config.toml
norm = "layernorm"
rope_theta = 10000.0
rope_fraction = 0.5
qk_norm = true
attn_scale = 0.0884
init_std_up = 0.0552
init_std_down = 0.0552
weight_decay = 0.0
decay_fraction = 1.0
Each number is 200 + 40 x the weight over the matrix's rms, rounded and kept within 0 to 999. Layers, rows and columns count from 0.

# layer 3 MLP up, 1024x256, rms 0.0552, rows 130-238, columns 64-127
230,167,223,233,244,221,153,179,133,278,240,256,153,173,288,137,188,252,174,217,200,202,207,196,162,128,205,187,246,162,211,230,101,193,134,211,276,161,148,226,138,211,132,199,203,188,224,172,248,162,151,180,188,273,187,111,222,179,188,181,186,212,192,219
260,222,166,228,146,191,188,202,181,196,279,187,191,188,149,191,187,202,133,148,193,214,209,228,201,226,225,144,208,230,121,192,158,184,251,231,245,197,235,166,172,230,201,178,261,152,185,122,168,162,187,192,225,262,274,171,226,240,227,238,212,172,200,210
235,217,219,171,195,174,172,166,213,218,202,153,194,202,220,239,252,155,227,249,138,152,204,176,157,120,247,134,233,207,128,204,196,164,199,199,195,206,199,212,210,162,277,199,221,181,233,222,219,159,196,216,189,250,226,208,186,236,195,224,195,211,187,169
200,220,150,150,131,219,253,262,216,230,100,170,183,134,191,240,210,203,218,250,254,183,161,208,199,150,216,168,253,230,171,157,234,203,179,187,220,149,230,193,215,104,165,240,172,169,207,212,230,284,132,173,275,209,178,235,239,179,255,184,156,192,164,235
262,148,212,167,277,140,281,189,192,193,147,198,272,173,194,227,195,243,249,285,122,133,177,120,212,162,184,205,218,204,241,117,148,242,202,216,216,266,165,220,204,204,169,211,228,177,254,221,194,148,227,167,206,129,190,191,135,158,223,160,184,196,179,244
199,241,150,192,163,223,220,171,133,227,185,159,203,127,232,135,238,235,244,211,178,203,216,173,246,202,237,225,258,185,214,183,182,196,179,190,174,209,275,174,325,184,197,273,272,192,194,205,159,216,244,130,170,200,241,169,243,272,163,213,187,247,189,185
262,131,167,221,163,211,267,210,135,111,211,207,252,174,243,178,170,227,226,199,201,208,170,162,182,248,274,183,194,180,165,250,265,213,140,249,259,220,247,175,205,158,236,216,187,318,183,248,211,203,107,215,171,252,162,190,262,156,166,186,184,223,169,247
230,201,84,231,194,234,200,239,215,141,199,234,281,222,207,193,201,186,210,176,242,157,209,208,257,254,239,179,160,120,201,186,193,223,177,215,245,218,229,214,183,118,237,159,295,100,161,200,126,156,200,231,217,227,214,237,185,214,165,225,210,155,202,186
237,171,239,245,192,174,215,146,262,168,202,233,165,212,175,201,259,186,253,144,212,265,169,199,184,184,228,93,115,254,126,126,166,208,263,232,243,255,201,158,166,170,272,139,202,210,196,164,269,200,306,217,169,197,243,220,198,212,246,255,211,217,213,224
165,223,194,213,203,260,154,197,126,204,208,246,189,195,149,137,202,227,225,147,291,217,180,237,206,201,159,275,209,189,235,252,255,169,222,143,176,279,207,265,211,144,240,124,228,190,180,197,161,109,170,295,199,179,139,176,103,269,262,195,167,239,215,159
146,258,190,273,144,225,134,214,184,219,130,243,175,260,198,235,252,151,208,244,236,218,186,160,174,154,224,130,174,265,226,198,160,202,166,176,163,239,225,238,222,141,225,248,193,149,176,166,250,270,205,295,199,182,187,246,159,248,245,199,196,186,164,207
245,154,208,253,200,222,196,141,231,216,179,179,233,163,221,218,203,143,200,226,226,205,222,242,210,220,143,156,287,120,172,208,230,246,162,173,227,135,212,218,221,135,210,180,170,191,174,162,181,247,238,214,223,187,158,182,213,233,245,176,203,183,197,208
302,133,182,154,233,219,185,134,211,152,184,195,293,253,260,152,234,158,211,113,242,158,280,164,214,190,169,221,140,253,206,136,155,210,223,193,215,169,242,245,202,252,182,159,253,231,237,177,174,274,239,253,168,188,200,238,195,236,291,234,186,265,208,184
226,172,113,225,197,228,213,163,174,210,263,114,257,155,279,162,242,218,139,187,234,197,275,232,182,156,146,216,291,166,200,191,220,267,85,193,201,214,215,222,184,296,136,146,224,206,297,165,186,206,234,140,224,198,180,198,189,278,228,164,190,222,230,234
157,315,222,176,212,300,140,238,149,187,189,205,265,218,173,227,210,202,156,225,222,136,237,239,154,188,272,173,140,229,160,220,236,199,186,162,155,230,248,185,237,146,168,200,216,209,246,212,181,142,153,227,220,268,142,186,152,181,169,214,210,135,247,222
127,213,142,190,250,194,239,258,187,251,181,101,135,187,193,175,192,164,154,209,205,200,216,232,179,292,188,185,258,202,200,210,221,204,131,217,237,195,188,188,180,225,199,216,217,190,219,152,166,208,234,184,225,139,211,176,226,200,269,171,164,184,211,174
139,150,74,239,215,156,190,229,176,233,224,200,204,129,210,231,191,178,152,205,202,231,262,238,206,204,215,206,236,193,187,200,253,244,179,258,250,233,106,235,187,241,216,244,171,199,140,246,200,196,185,132,198,285,206,244,199,193,200,195,207,106,230,216
151,250,191,208,154,156,282,178,222,197,216,211,280,164,336,201,172,134,179,228,167,221,265,223,233,197,151,180,180,271,236,212,253,158,179,172,208,156,215,222,168,202,169,229,230,261,184,164,256,170,220,139,218,212,177,140,250,168,238,221,233,121,198,255
195,177,194,173,189,264,211,166,191,159,234,237,165,219,245,229,223,244,260,220,202,199,162,176,238,231,203,274,163,180,168,164,189,214,151,208,137,254,170,218,181,154,194,179,154,230,219,229,264,204,225,178,250,220,110,251,210,216,208,201,222,214,212,258
243,144,154,221,225,192,182,231,183,154,198,200,172,177,167,224,254,160,186,179,177,244,228,247,176,148,96,230,182,207,208,227,233,152,175,142,225,117,192,128,161,259,169,166,204,175,176,248,177,266,221,237,274,98,204,186,180,221,188,178,212,175,203,170
287,196,162,180,226,171,244,212,159,185,155,241,142,197,177,203,207,159,205,170,229,268,166,187,153,228,144,243,175,204,162,167,224,177,224,158,187,200,205,111,159,169,179,161,128,124,176,229,209,183,252,267,155,128,172,214,241,124,199,154,223,147,256,195
251,165,209,193,200,108,238,162,184,205,257,213,225,150,223,194,142,217,187,252,182,211,250,274,176,264,208,196,213,287,210,181,239,177,157,216,206,159,141,226,172,152,111,165,173,221,175,214,249,89,208,187,120,149,139,187,227,249,246,206,170,235,149,230
262,209,144,128,187,262,244,222,176,252,183,187,224,227,266,208,208,157,227,178,176,215,149,165,158,141,184,148,245,189,186,219,205,112,156,189,245,139,196,147,198,240,123,149,215,238,206,213,143,252,186,212,208,215,252,185,192,182,177,284,240,191,235,147
198,213,151,232,226,238,202,190,186,195,110,180,174,152,275,286,185,260,187,304,167,235,222,260,218,208,176,225,217,202,186,180,146,203,244,153,228,229,162,262,184,206,168,174,163,204,180,159,203,183,225,128,241,196,210,212,222,191,213,208,261,260,187,199
224,203,248,230,223,185,145,172,153,163,162,185,230,225,204,242,210,193,111,195,217,232,136,286,138,190,217,296,235,190,161,190,176,189,197,194,171,188,250,206,182,169,164,245,227,201,230,195,161,302,246,172,193,123,168,249,179,180,262,164,171,174,242,179
177,208,179,233,189,196,208,188,188,159,202,118,185,125,194,156,281,216,143,252,183,207,198,202,212,239,174,192,195,176,196,223,174,192,224,195,214,255,274,193,266,177,233,229,169,208,186,278,229,219,217,204,178,169,152,180,206,167,178,201,187,152,169,215
163,176,208,229,223,215,199,213,227,168,288,248,234,148,154,227,150,147,187,228,166,146,199,215,210,254,200,173,213,187,174,218,183,151,189,166,160,169,197,257,212,223,203,177,220,257,168,195,148,211,160,132,199,208,134,245,208,193,220,213,144,171,179,241
251,251,247,261,225,237,194,200,186,265,88,254,164,251,210,217,211,209,248,177,158,168,265,183,219,183,216,91,178,168,208,214,154,231,175,240,203,212,160,170,158,235,180,133,215,204,145,228,225,156,128,192,240,133,188,196,113,193,198,220,160,216,219,294
145,176,169,195,215,187,191,197,186,193,224,209,241,180,152,223,250,165,166,213,182,202,194,169,229,189,259,169,155,184,145,197,265,158,216,247,237,211,197,255,229,198,199,155,218,189,188,150,227,200,228,175,167,244,182,225,203,190,158,183,199,259,141,215
217,192,188,217,193,136,237,127,175,254,118,229,218,230,161,258,229,211,239,230,126,224,204,182,272,225,224,122,218,296,247,226,190,174,183,228,203,249,170,198,206,223,188,149,181,308,198,146,139,185,202,303,208,196,262,136,187,217,169,226,225,177,214,166
203,256,283,198,267,243,134,214,150,259,207,169,168,273,196,259,208,246,248,92,79,133,254,166,192,154,195,204,185,96,228,200,120,161,141,183,160,199,230,222,206,161,184,174,301,209,223,130,257,304,169,209,151,191,242,227,213,229,179,214,200,191,233,269
200,286,252,250,236,170,193,182,237,218,198,225,143,264,122,252,226,213,224,146,211,216,247,176,202,176,230,280,262,173,253,206,246,191,177,225,187,264,224,228,193,156,189,230,203,143,215,223,198,182,227,179,155,212,196,248,141,220,149,171,194,144,182,241
242,205,184,212,191,208,262,222,184,151,208,260,210,194,171,203,209,165,185,189,221,199,230,217,173,284,241,287,231,117,180,195,181,200,263,224,241,227,169,268,201,204,178,236,150,245,222,215,194,244,245,211,156,228,169,141,235,202,257,258,234,229,210,240
171,241,181,212,159,186,213,205,229,220,165,243,179,207,203,169,230,227,159,139,224,184,214,181,168,206,208,187,228,241,193,157,123,190,176,248,174,328,252,177,164,203,218,138,195,164,186,223,192,148,192,160,245,171,223,227,158,205,128,157,248,182,173,184
225,221,170,240,200,215,166,157,175,224,215,225,240,167,237,155,172,212,214,173,256,223,188,188,200,254,239,170,244,153,189,274,209,184,203,160,190,166,202,189,233,202,253,161,190,236,142,187,171,223,174,164,239,228,212,223,239,159,127,205,160,219,175,197
155,250,119,175,207,126,152,196,201,160,192,192,195,187,236,191,279,166,133,236,191,183,205,208,235,195,259,168,167,254,210,204,179,217,201,193,201,201,266,180,149,230,255,172,145,232,221,165,215,219,181,234,169,215,284,127,195,156,192,171,239,177,164,295
212,184,184,168,117,249,247,170,215,215,208,168,200,194,230,141,176,145,260,313,167,183,297,243,187,207,235,204,238,245,96,142,231,289,197,197,191,259,182,263,170,289,190,134,173,222,191,153,188,294,181,208,142,165,225,154,233,274,221,226,211,198,199,129
188,213,163,200,239,194,267,220,200,165,226,195,222,219,215,240,206,228,213,231,166,204,230,163,176,237,190,178,143,171,173,201,285,256,189,195,206,190,136,144,302,213,221,232,174,184,185,229,155,162,160,182,223,151,135,185,185,221,234,245,220,286,185,225
224,197,270,278,242,222,175,222,173,189,176,110,167,217,114,236,238,172,242,189,285,247,229,203,221,169,180,185,235,267,160,238,226,215,137,135,258,187,287,208,154,214,182,144,269,192,229,137,181,185,187,230,163,226,191,132,186,210,228,214,219,222,128,159
225,211,142,222,64,135,238,230,208,201,216,186,163,178,245,181,173,172,228,157,214,281,147,199,196,157,195,171,244,117,242,177,118,103,253,251,253,181,218,203,175,204,177,167,177,198,183,211,211,204,157,241,172,219,142,195,240,215,117,209,215,190,178,124
200,178,111,173,219,204,198,197,239,205,222,219,222,142,157,188,173,205,132,148,177,238,186,236,211,119,210,195,118,234,278,186,196,158,166,260,183,243,231,261,168,168,224,148,186,185,178,179,197,243,162,217,119,204,209,143,185,185,204,225,188,229,249,253
214,197,264,204,206,173,222,198,140,171,261,215,270,185,198,145,213,182,264,152,203,176,222,186,151,195,215,228,141,211,257,198,181,222,212,233,242,216,224,182,235,159,233,150,169,189,182,62,150,205,238,238,152,194,242,191,228,163,193,227,227,217,157,212
143,191,224,206,218,110,231,197,187,142,172,231,254,148,211,204,202,192,208,221,208,130,268,191,321,253,255,233,211,195,212,155,212,205,180,202,258,131,191,169,200,169,219,118,182,227,245,136,163,162,227,185,184,180,175,133,223,177,214,182,168,165,224,203
167,209,170,233,177,245,118,162,180,230,305,182,147,216,224,211,225,286,154,167,189,230,139,244,223,161,155,169,175,231,207,260,194,259,259,284,253,238,194,171,271,233,214,135,172,174,225,255,135,159,189,183,154,244,167,217,179,196,232,235,206,255,147,258
230,150,256,261,203,207,162,257,227,157,167,161,245,162,267,209,197,191,183,257,217,185,165,166,253,221,193,123,205,196,253,154,269,147,154,181,188,186,217,216,203,119,243,182,226,207,178,159,185,189,199,297,181,161,285,162,170,209,288,201,210,188,122,164
199,190,128,193,168,203,221,167,219,251,128,255,237,251,216,239,190,219,218,235,160,167,150,132,243,154,231,169,182,144,201,209,202,166,218,161,211,196,164,231,234,203,133,246,166,195,272,130,230,216,177,307,198,267,264,217,123,249,176,239,188,144,166,188
212,164,230,189,173,250,137,209,244,196,225,205,97,255,147,262,220,153,186,206,252,197,202,232,234,231,166,141,203,206,176,214,201,207,175,90,263,189,154,214,212,162,150,134,172,186,183,126,225,251,177,198,241,206,191,176,167,192,191,256,210,239,219,238
316,197,194,273,257,224,243,151,204,301,253,182,146,178,161,168,212,223,113,235,165,215,216,188,184,253,191,217,209,170,169,223,237,162,138,216,284,205,178,168,211,157,188,236,233,250,224,169,169,185,214,166,153,256,171,248,196,345,146,158,217,153,225,161
161,240,242,192,322,127,176,155,166,192,164,246,191,235,208,256,239,204,181,125,252,163,191,173,269,143,197,221,202,106,199,242,238,188,167,179,206,193,195,180,190,251,185,179,267,205,184,157,169,190,216,207,191,170,163,268,213,185,183,179,202,165,239,193
119,197,146,181,194,134,117,153,131,159,244,252,221,183,225,200,223,226,251,209,191,308,229,126,178,180,96,293,221,128,272,234,157,156,192,177,226,223,239,174,228,241,226,153,190,88,218,157,228,199,182,268,274,236,282,174,203,231,156,215,212,231,197,234
172,188,166,127,108,141,233,131,131,269,229,205,207,149,177,198,284,138,259,238,186,267,209,147,110,260,293,113,154,130,171,211,167,213,256,168,221,144,285,190,275,212,171,245,254,184,225,254,90,189,212,217,202,208,203,150,208,173,190,178,183,210,253,181
205,232,174,211,221,225,231,172,129,231,191,204,145,238,192,193,182,237,219,144,237,219,231,261,253,233,233,177,249,156,277,148,216,171,206,180,241,159,145,99,214,191,172,169,240,137,131,198,129,241,229,169,230,189,153,152,166,201,253,284,147,229,217,229
179,222,196,159,174,183,174,239,122,187,141,152,189,197,222,155,193,218,255,181,145,218,230,141,159,157,165,154,164,179,179,235,271,165,255,170,210,191,188,251,247,190,212,179,211,179,215,275,181,178,271,268,273,250,149,197,276,137,195,298,270,287,129,171
206,267,175,205,158,247,147,174,162,198,178,203,232,196,195,172,175,258,188,224,266,184,169,203,258,201,116,190,230,190,157,209,237,199,211,229,229,157,183,220,225,241,198,221,191,239,222,221,139,260,174,146,205,175,200,245,228,141,213,188,195,113,181,213
201,246,206,211,180,170,188,218,195,192,207,139,198,181,193,226,178,250,192,171,184,201,241,140,201,211,192,226,165,247,194,187,233,204,216,172,168,174,147,132,243,153,236,212,158,215,186,189,178,213,211,198,150,190,226,173,139,188,200,261,204,197,216,229
167,201,266,195,185,230,198,184,193,234,158,124,177,190,200,299,153,166,152,250,258,178,184,219,189,178,107,227,204,174,193,184,159,278,154,192,292,164,226,187,151,215,201,213,141,242,230,207,273,206,280,285,179,155,203,132,251,207,280,195,208,205,208,172
185,271,193,220,215,156,129,144,211,200,162,227,224,235,188,146,210,209,245,239,152,215,231,174,208,134,242,143,195,138,205,175,229,195,130,210,164,168,219,155,200,197,255,146,167,206,213,162,238,245,262,206,200,204,214,197,217,175,187,248,186,156,255,232
188,202,299,255,160,184,233,243,235,240,234,172,178,260,212,169,285,133,223,260,220,130,116,204,283,318,203,104,251,172,249,186,288,180,152,193,195,143,284,246,222,147,208,223,157,175,181,133,227,226,290,144,222,230,231,217,230,218,158,230,222,226,224,182
248,201,188,230,185,247,186,71,227,249,204,163,151,165,184,226,312,270,193,274,129,187,186,183,173,110,174,129,281,219,175,259,157,207,248,143,149,159,249,202,203,271,225,204,185,232,221,225,174,225,247,111,153,161,195,268,123,161,164,232,172,249,194,168
277,190,243,256,175,205,235,157,221,136,228,231,227,252,268,264,282,251,188,241,232,194,155,256,196,181,204,169,169,192,181,275,127,255,167,150,213,204,254,191,207,187,215,206,131,283,150,188,206,187,198,295,178,179,144,223,234,163,211,216,215,209,209,131
213,178,212,187,215,251,137,196,151,190,240,175,167,124,220,108,275,161,210,156,180,188,159,151,158,178,198,197,147,201,158,288,232,193,252,193,232,240,253,214,212,135,248,121,222,145,228,190,142,125,263,167,192,193,243,205,205,168,207,216,203,266,140,239
207,227,128,270,206,151,279,142,177,189,207,214,196,206,220,134,213,181,195,231,216,228,204,242,177,200,152,159,251,185,175,180,193,190,165,231,157,165,183,232,158,151,174,240,219,152,192,161,188,230,198,195,154,197,226,227,125,190,257,241,262,198,227,153
199,227,165,175,202,130,201,134,265,184,224,212,146,249,194,223,142,274,220,232,216,192,163,176,156,227,136,243,187,151,210,152,219,204,240,173,281,248,288,250,219,127,178,233,223,306,193,182,258,220,196,294,201,269,242,176,158,240,246,145,235,216,257,257
218,174,235,181,190,167,205,210,164,240,277,132,213,174,258,248,173,228,280,253,129,247,206,246,187,180,239,224,118,179,321,132,183,243,140,214,175,215,179,147,191,140,200,153,268,166,273,132,205,206,191,233,170,250,193,232,244,272,263,185,196,218,160,155
217,177,184,175,179,165,172,219,225,174,137,178,208,209,177,194,232,175,177,245,231,136,254,191,182,193,145,288,170,220,150,185,236,144,187,208,182,163,224,234,193,236,176,177,189,234,220,200,99,190,184,189,166,240,244,180,231,211,216,182,182,212,172,164
188,305,223,217,186,240,154,176,216,205,223,209,241,164,207,150,308,169,198,196,188,191,187,189,152,228,191,256,187,209,158,237,242,181,129,235,141,186,198,189,245,250,171,120,265,204,223,207,217,159,154,261,208,200,202,259,213,215,272,233,129,252,186,158
200,145,210,218,188,191,138,146,196,181,158,190,256,229,204,223,248,94,216,234,187,181,219,103,234,246,188,175,187,197,142,226,288,171,173,177,135,184,195,225,249,256,229,266,159,170,214,244,141,207,160,191,238,183,187,197,189,121,216,166,232,103,164,181
221,208,246,184,156,253,190,222,119,164,175,218,180,220,165,245,172,206,185,246,220,217,242,208,199,179,185,220,225,148,254,224,220,250,149,143,229,186,238,164,224,224,211,172,251,186,198,234,169,190,126,265,215,196,252,187,204,208,243,190,231,146,247,228
143,254,214,259,183,175,172,247,180,199,232,217,195,125,167,232,241,180,233,169,268,174,194,256,253,186,254,209,168,295,165,182,278,208,190,117,176,174,245,169,231,193,240,211,256,167,195,188,250,214,230,238,169,218,276,223,226,197,154,206,233,221,220,265
211,155,261,271,269,204,76,117,174,243,157,271,153,196,194,237,241,198,153,205,231,249,262,244,218,215,193,227,163,223,197,210,220,189,176,255,201,244,238,230,163,185,148,244,230,256,208,219,188,195,141,144,197,187,210,264,120,180,193,182,181,171,214,192
201,136,122,206,159,119,170,167,232,199,200,196,230,192,169,189,199,188,175,274,225,228,250,135,184,228,204,335,180,251,237,239,214,197,159,212,149,191,219,247,229,221,211,134,243,214,207,190,187,153,243,200,258,165,223,208,207,212,187,194,185,247,163,198
192,235,164,248,237,233,229,238,139,290,263,308,178,221,142,167,175,237,167,279,217,165,188,207,144,214,254,246,148,163,94,153,254,165,199,170,224,194,125,312,167,213,189,146,166,249,239,259,209,201,229,226,213,198,183,214,188,270,157,193,245,204,98,239
213,233,221,281,166,180,206,181,192,213,225,175,262,228,161,176,235,216,183,204,221,203,178,194,204,150,278,186,229,223,210,226,168,149,194,200,171,265,240,177,239,189,214,163,232,258,175,246,151,257,230,188,213,286,258,195,147,249,192,174,131,251,196,248
250,143,206,273,245,220,222,247,172,239,162,156,134,198,195,177,239,243,167,209,275,149,207,229,258,244,233,174,211,228,170,273,269,125,191,159,219,198,207,228,128,122,138,116,135,199,247,217,154,175,237,148,123,223,125,196,159,151,161,256,188,117,224,209
189,215,201,190,219,189,170,204,198,248,192,167,193,121,270,211,215,153,155,185,205,253,216,266,179,151,272,217,275,156,158,179,227,216,171,188,226,158,126,158,207,199,143,235,144,195,160,213,201,218,180,211,231,303,231,167,166,206,199,219,230,226,180,186
173,238,189,213,184,106,194,193,190,134,127,278,212,173,197,231,203,229,291,134,216,190,264,136,218,208,187,155,173,118,145,222,180,237,222,116,147,207,169,180,197,167,189,167,208,190,284,218,259,213,240,237,230,219,194,195,203,193,187,210,249,188,194,184
159,228,184,216,151,235,137,186,185,222,181,192,184,207,216,150,158,230,216,265,219,219,229,236,189,241,120,181,176,203,176,177,291,205,209,214,241,204,221,203,214,233,215,188,155,218,253,285,167,175,176,185,191,249,206,190,267,134,249,208,233,176,202,198
111,189,203,188,222,240,240,227,198,183,168,212,216,139,250,203,240,224,175,192,137,166,240,220,160,256,305,211,243,165,263,248,216,197,108,214,197,197,219,135,215,248,205,173,212,147,224,280,119,209,246,259,212,183,225,215,182,153,126,198,264,209,109,197
170,298,197,220,174,164,268,191,180,75,145,155,217,177,207,178,186,280,191,148,204,184,242,148,181,295,255,196,173,222,162,227,275,271,173,190,217,184,230,175,245,221,164,225,261,255,166,198,224,180,250,177,216,173,179,155,267,274,246,150,219,152,264,276
184,184,243,243,211,164,221,268,189,202,225,169,184,243,247,244,289,195,211,204,151,177,177,208,235,182,141,211,160,213,174,128,195,262,194,159,132,183,154,216,203,176,228,219,190,157,188,267,246,203,145,179,233,171,178,104,203,191,110,184,225,258,172,210
157,210,199,130,265,234,252,205,267,211,206,303,201,206,191,192,227,224,250,147,229,228,204,135,202,212,228,244,183,237,211,242,207,208,188,224,263,233,184,217,269,251,151,175,205,205,146,207,253,281,204,133,234,223,241,193,116,138,249,110,187,153,192,198
265,221,213,226,220,228,241,223,181,164,203,205,245,226,198,175,239,188,190,313,159,219,209,244,250,232,195,237,102,280,137,184,209,152,184,155,149,198,144,181,233,225,165,246,240,214,134,182,198,170,217,246,219,178,189,244,127,204,253,234,255,133,218,227
269,244,104,173,259,213,241,169,190,205,230,159,277,141,187,264,168,191,157,266,132,174,173,181,142,213,157,172,199,230,171,159,237,127,188,166,158,201,154,208,238,212,194,163,153,218,246,185,201,192,210,201,186,207,225,209,170,145,195,241,172,139,134,154
166,202,135,234,220,185,252,199,131,250,96,190,153,184,220,129,281,162,283,212,142,258,227,269,212,227,150,214,113,148,131,233,165,206,201,203,151,205,141,210,214,200,240,248,195,215,240,201,165,202,175,226,133,232,192,148,214,291,191,257,168,161,193,232
161,214,196,184,212,187,199,139,227,268,230,146,256,213,237,255,196,247,202,185,238,170,284,198,188,117,190,265,127,197,240,193,268,206,232,143,256,224,214,107,113,281,193,179,191,190,245,170,207,131,177,157,116,114,212,179,286,237,232,245,185,272,168,232
80,231,162,261,232,309,349,231,194,205,294,315,211,236,136,161,332,335,276,335,183,253,169,167,121,231,240,221,260,157,83,119,226,174,271,181,230,162,160,236,204,219,200,123,201,258,257,250,267,246,223,366,164,296,239,85,174,366,159,332,284,136,80,103
217,209,150,226,165,144,280,166,212,201,170,155,200,212,218,146,252,211,313,183,181,199,157,186,202,187,207,141,193,218,278,119,162,241,228,181,184,253,187,227,257,161,178,228,176,119,157,262,182,233,187,193,179,181,240,198,217,170,180,183,186,148,225,208
305,282,275,156,159,133,235,177,182,194,185,213,212,219,141,262,188,129,227,226,182,241,233,197,179,173,65,227,166,172,139,214,222,200,168,205,155,219,215,237,176,183,185,229,258,230,160,228,182,224,170,226,151,158,299,149,211,144,126,214,173,190,165,121
187,188,190,134,164,153,201,155,137,165,215,221,165,205,232,185,227,201,266,196,142,217,191,208,210,234,213,269,252,179,210,227,165,212,183,220,268,259,217,197,276,190,146,182,234,227,165,192,245,226,241,178,153,250,232,257,213,189,146,148,217,163,236,282
197,167,137,211,136,139,199,185,124,215,211,188,188,201,197,129,281,271,223,145,214,210,202,115,221,241,242,261,155,192,201,229,150,159,239,211,228,211,208,182,218,170,227,257,231,244,323,197,222,177,142,241,153,188,192,229,236,167,158,268,156,182,247,204
159,159,151,124,216,157,214,211,237,127,157,224,167,122,238,180,185,255,190,267,184,276,219,191,165,252,272,183,212,156,173,168,214,260,157,163,274,136,258,194,172,222,266,211,204,165,203,172,196,173,123,167,189,157,218,156,234,231,295,216,247,123,126,212
172,136,157,154,212,241,195,157,156,199,148,233,238,145,205,142,207,164,196,171,182,166,205,178,204,223,184,215,229,187,292,168,167,198,200,203,223,198,166,191,222,188,184,177,227,204,123,187,216,271,186,204,166,184,185,251,144,122,201,170,178,180,129,192
233,275,154,152,257,203,163,153,195,238,154,237,223,246,239,164,286,231,145,145,134,215,194,202,256,227,168,200,272,138,243,190,161,250,124,208,195,334,249,227,124,191,243,223,218,201,217,221,179,233,197,182,174,176,189,206,171,134,243,204,184,233,127,179
171,242,165,182,187,154,229,212,193,180,214,207,207,180,175,221,105,209,216,177,191,191,178,127,110,204,224,126,156,246,191,154,234,238,153,144,291,212,308,208,168,207,200,218,171,213,174,207,211,194,204,140,224,195,202,239,287,183,267,173,141,196,145,208
230,250,176,176,132,234,184,257,163,247,290,275,163,146,192,197,181,210,120,223,201,115,203,138,186,147,138,234,134,169,214,176,217,215,187,156,230,124,254,249,198,221,195,181,219,213,158,225,288,236,202,140,255,250,254,212,205,238,232,193,129,177,238,212
203,173,162,205,252,197,197,187,170,178,231,180,185,187,153,154,180,185,157,143,224,182,218,165,263,179,153,146,146,242,256,250,301,213,209,197,253,193,217,256,189,217,191,237,176,257,264,206,183,249,163,189,212,209,199,234,243,182,209,143,247,165,139,197
139,264,194,212,216,210,169,187,211,209,154,212,228,217,188,155,244,192,189,227,201,117,174,199,218,189,249,194,204,183,130,197,223,258,201,149,308,184,228,211,172,178,197,216,250,199,186,183,205,151,182,224,244,194,203,266,242,241,190,197,239,263,196,194
159,158,230,133,171,197,208,194,177,231,292,166,122,183,215,194,209,214,254,199,293,277,207,180,232,205,215,154,200,211,234,147,108,191,147,180,268,138,169,208,199,117,256,198,195,138,223,167,215,257,235,148,187,171,213,209,222,214,206,171,202,190,149,193
155,214,208,251,227,271,174,168,122,218,223,188,198,154,249,187,224,191,211,198,102,195,226,221,202,179,192,180,188,261,253,166,192,228,218,224,275,170,219,219,185,182,234,177,222,234,176,262,147,211,192,236,208,259,286,211,167,226,144,187,257,99,162,270
247,135,162,208,242,212,234,190,236,157,145,205,193,165,192,231,243,172,228,205,210,156,167,217,205,180,196,161,214,220,167,186,137,162,231,179,181,252,240,201,220,220,229,228,203,193,197,113,228,317,167,217,200,156,180,299,117,186,255,246,208,230,126,134
196,174,153,194,267,207,178,129,222,159,182,243,243,221,203,222,176,200,194,150,243,228,190,236,277,248,197,216,156,179,250,86,185,164,204,197,183,231,113,226,200,208,246,164,187,199,181,198,188,231,210,280,232,176,178,189,259,214,267,211,183,227,181,244
195,195,251,223,218,271,187,134,188,148,141,244,211,181,152,184,235,210,162,176,221,234,198,116,178,222,200,218,165,300,185,247,274,217,146,113,161,174,295,186,159,236,163,230,244,213,196,241,262,176,215,218,228,267,258,160,263,185,281,218,241,180,159,247
135,255,251,166,216,270,280,225,114,137,119,249,225,166,189,193,236,253,212,260,205,132,210,182,193,277,90,286,173,98,161,248,246,181,128,128,219,157,244,257,212,210,250,212,235,254,191,150,190,146,179,106,245,226,241,169,140,180,158,219,191,221,193,165
135,262,239,193,201,270,211,205,205,166,236,183,180,178,163,211,288,216,216,131,168,186,220,209,261,217,198,230,227,187,235,245,233,241,187,194,202,160,254,218,262,172,232,179,144,224,209,194,143,250,282,269,160,252,218,233,263,89,233,205,207,209,222,226
232,199,202,255,244,250,160,166,202,209,93,195,210,163,272,164,268,203,197,216,167,191,248,226,190,220,68,189,291,230,188,201,203,269,151,306,231,126,241,163,169,165,164,207,198,277,124,209,261,173,175,234,248,159,179,218,218,234,143,190,201,173,223,166
232,173,195,196,231,175,253,194,214,195,169,177,274,231,236,147,274,202,227,224,221,219,275,246,213,151,117,206,153,223,198,174,229,197,102,183,165,153,128,268,204,294,171,251,207,283,113,271,168,136,243,168,203,146,232,200,159,198,188,150,247,196,128,230
159,201,203,175,197,186,222,138,180,183,220,277,165,179,175,245,268,240,194,190,215,212,198,233,182,198,244,149,218,273,265,213,212,275,245,204,155,251,120,151,218,216,233,217,275,211,187,243,189,209,165,161,169,160,175,266,156,179,180,179,147,193,114,202
198,159,200,225,226,218,186,155,153,218,98,242,270,257,187,252,184,174,206,250,227,247,223,197,183,179,207,209,150,226,205,165,133,162,159,143,184,177,212,244,181,172,162,142,212,140,171,180,172,254,187,229,238,185,150,246,129,173,216,162,191,196,155,260
233,155,224,195,299,154,186,154,194,292,166,146,208,106,169,178,183,257,203,190,145,130,238,167,131,225,196,256,253,195,198,171,209,180,195,198,169,246,292,202,229,308,215,181,236,172,220,230,151,278,276,182,227,228,111,188,187,276,207,271,220,209,213,251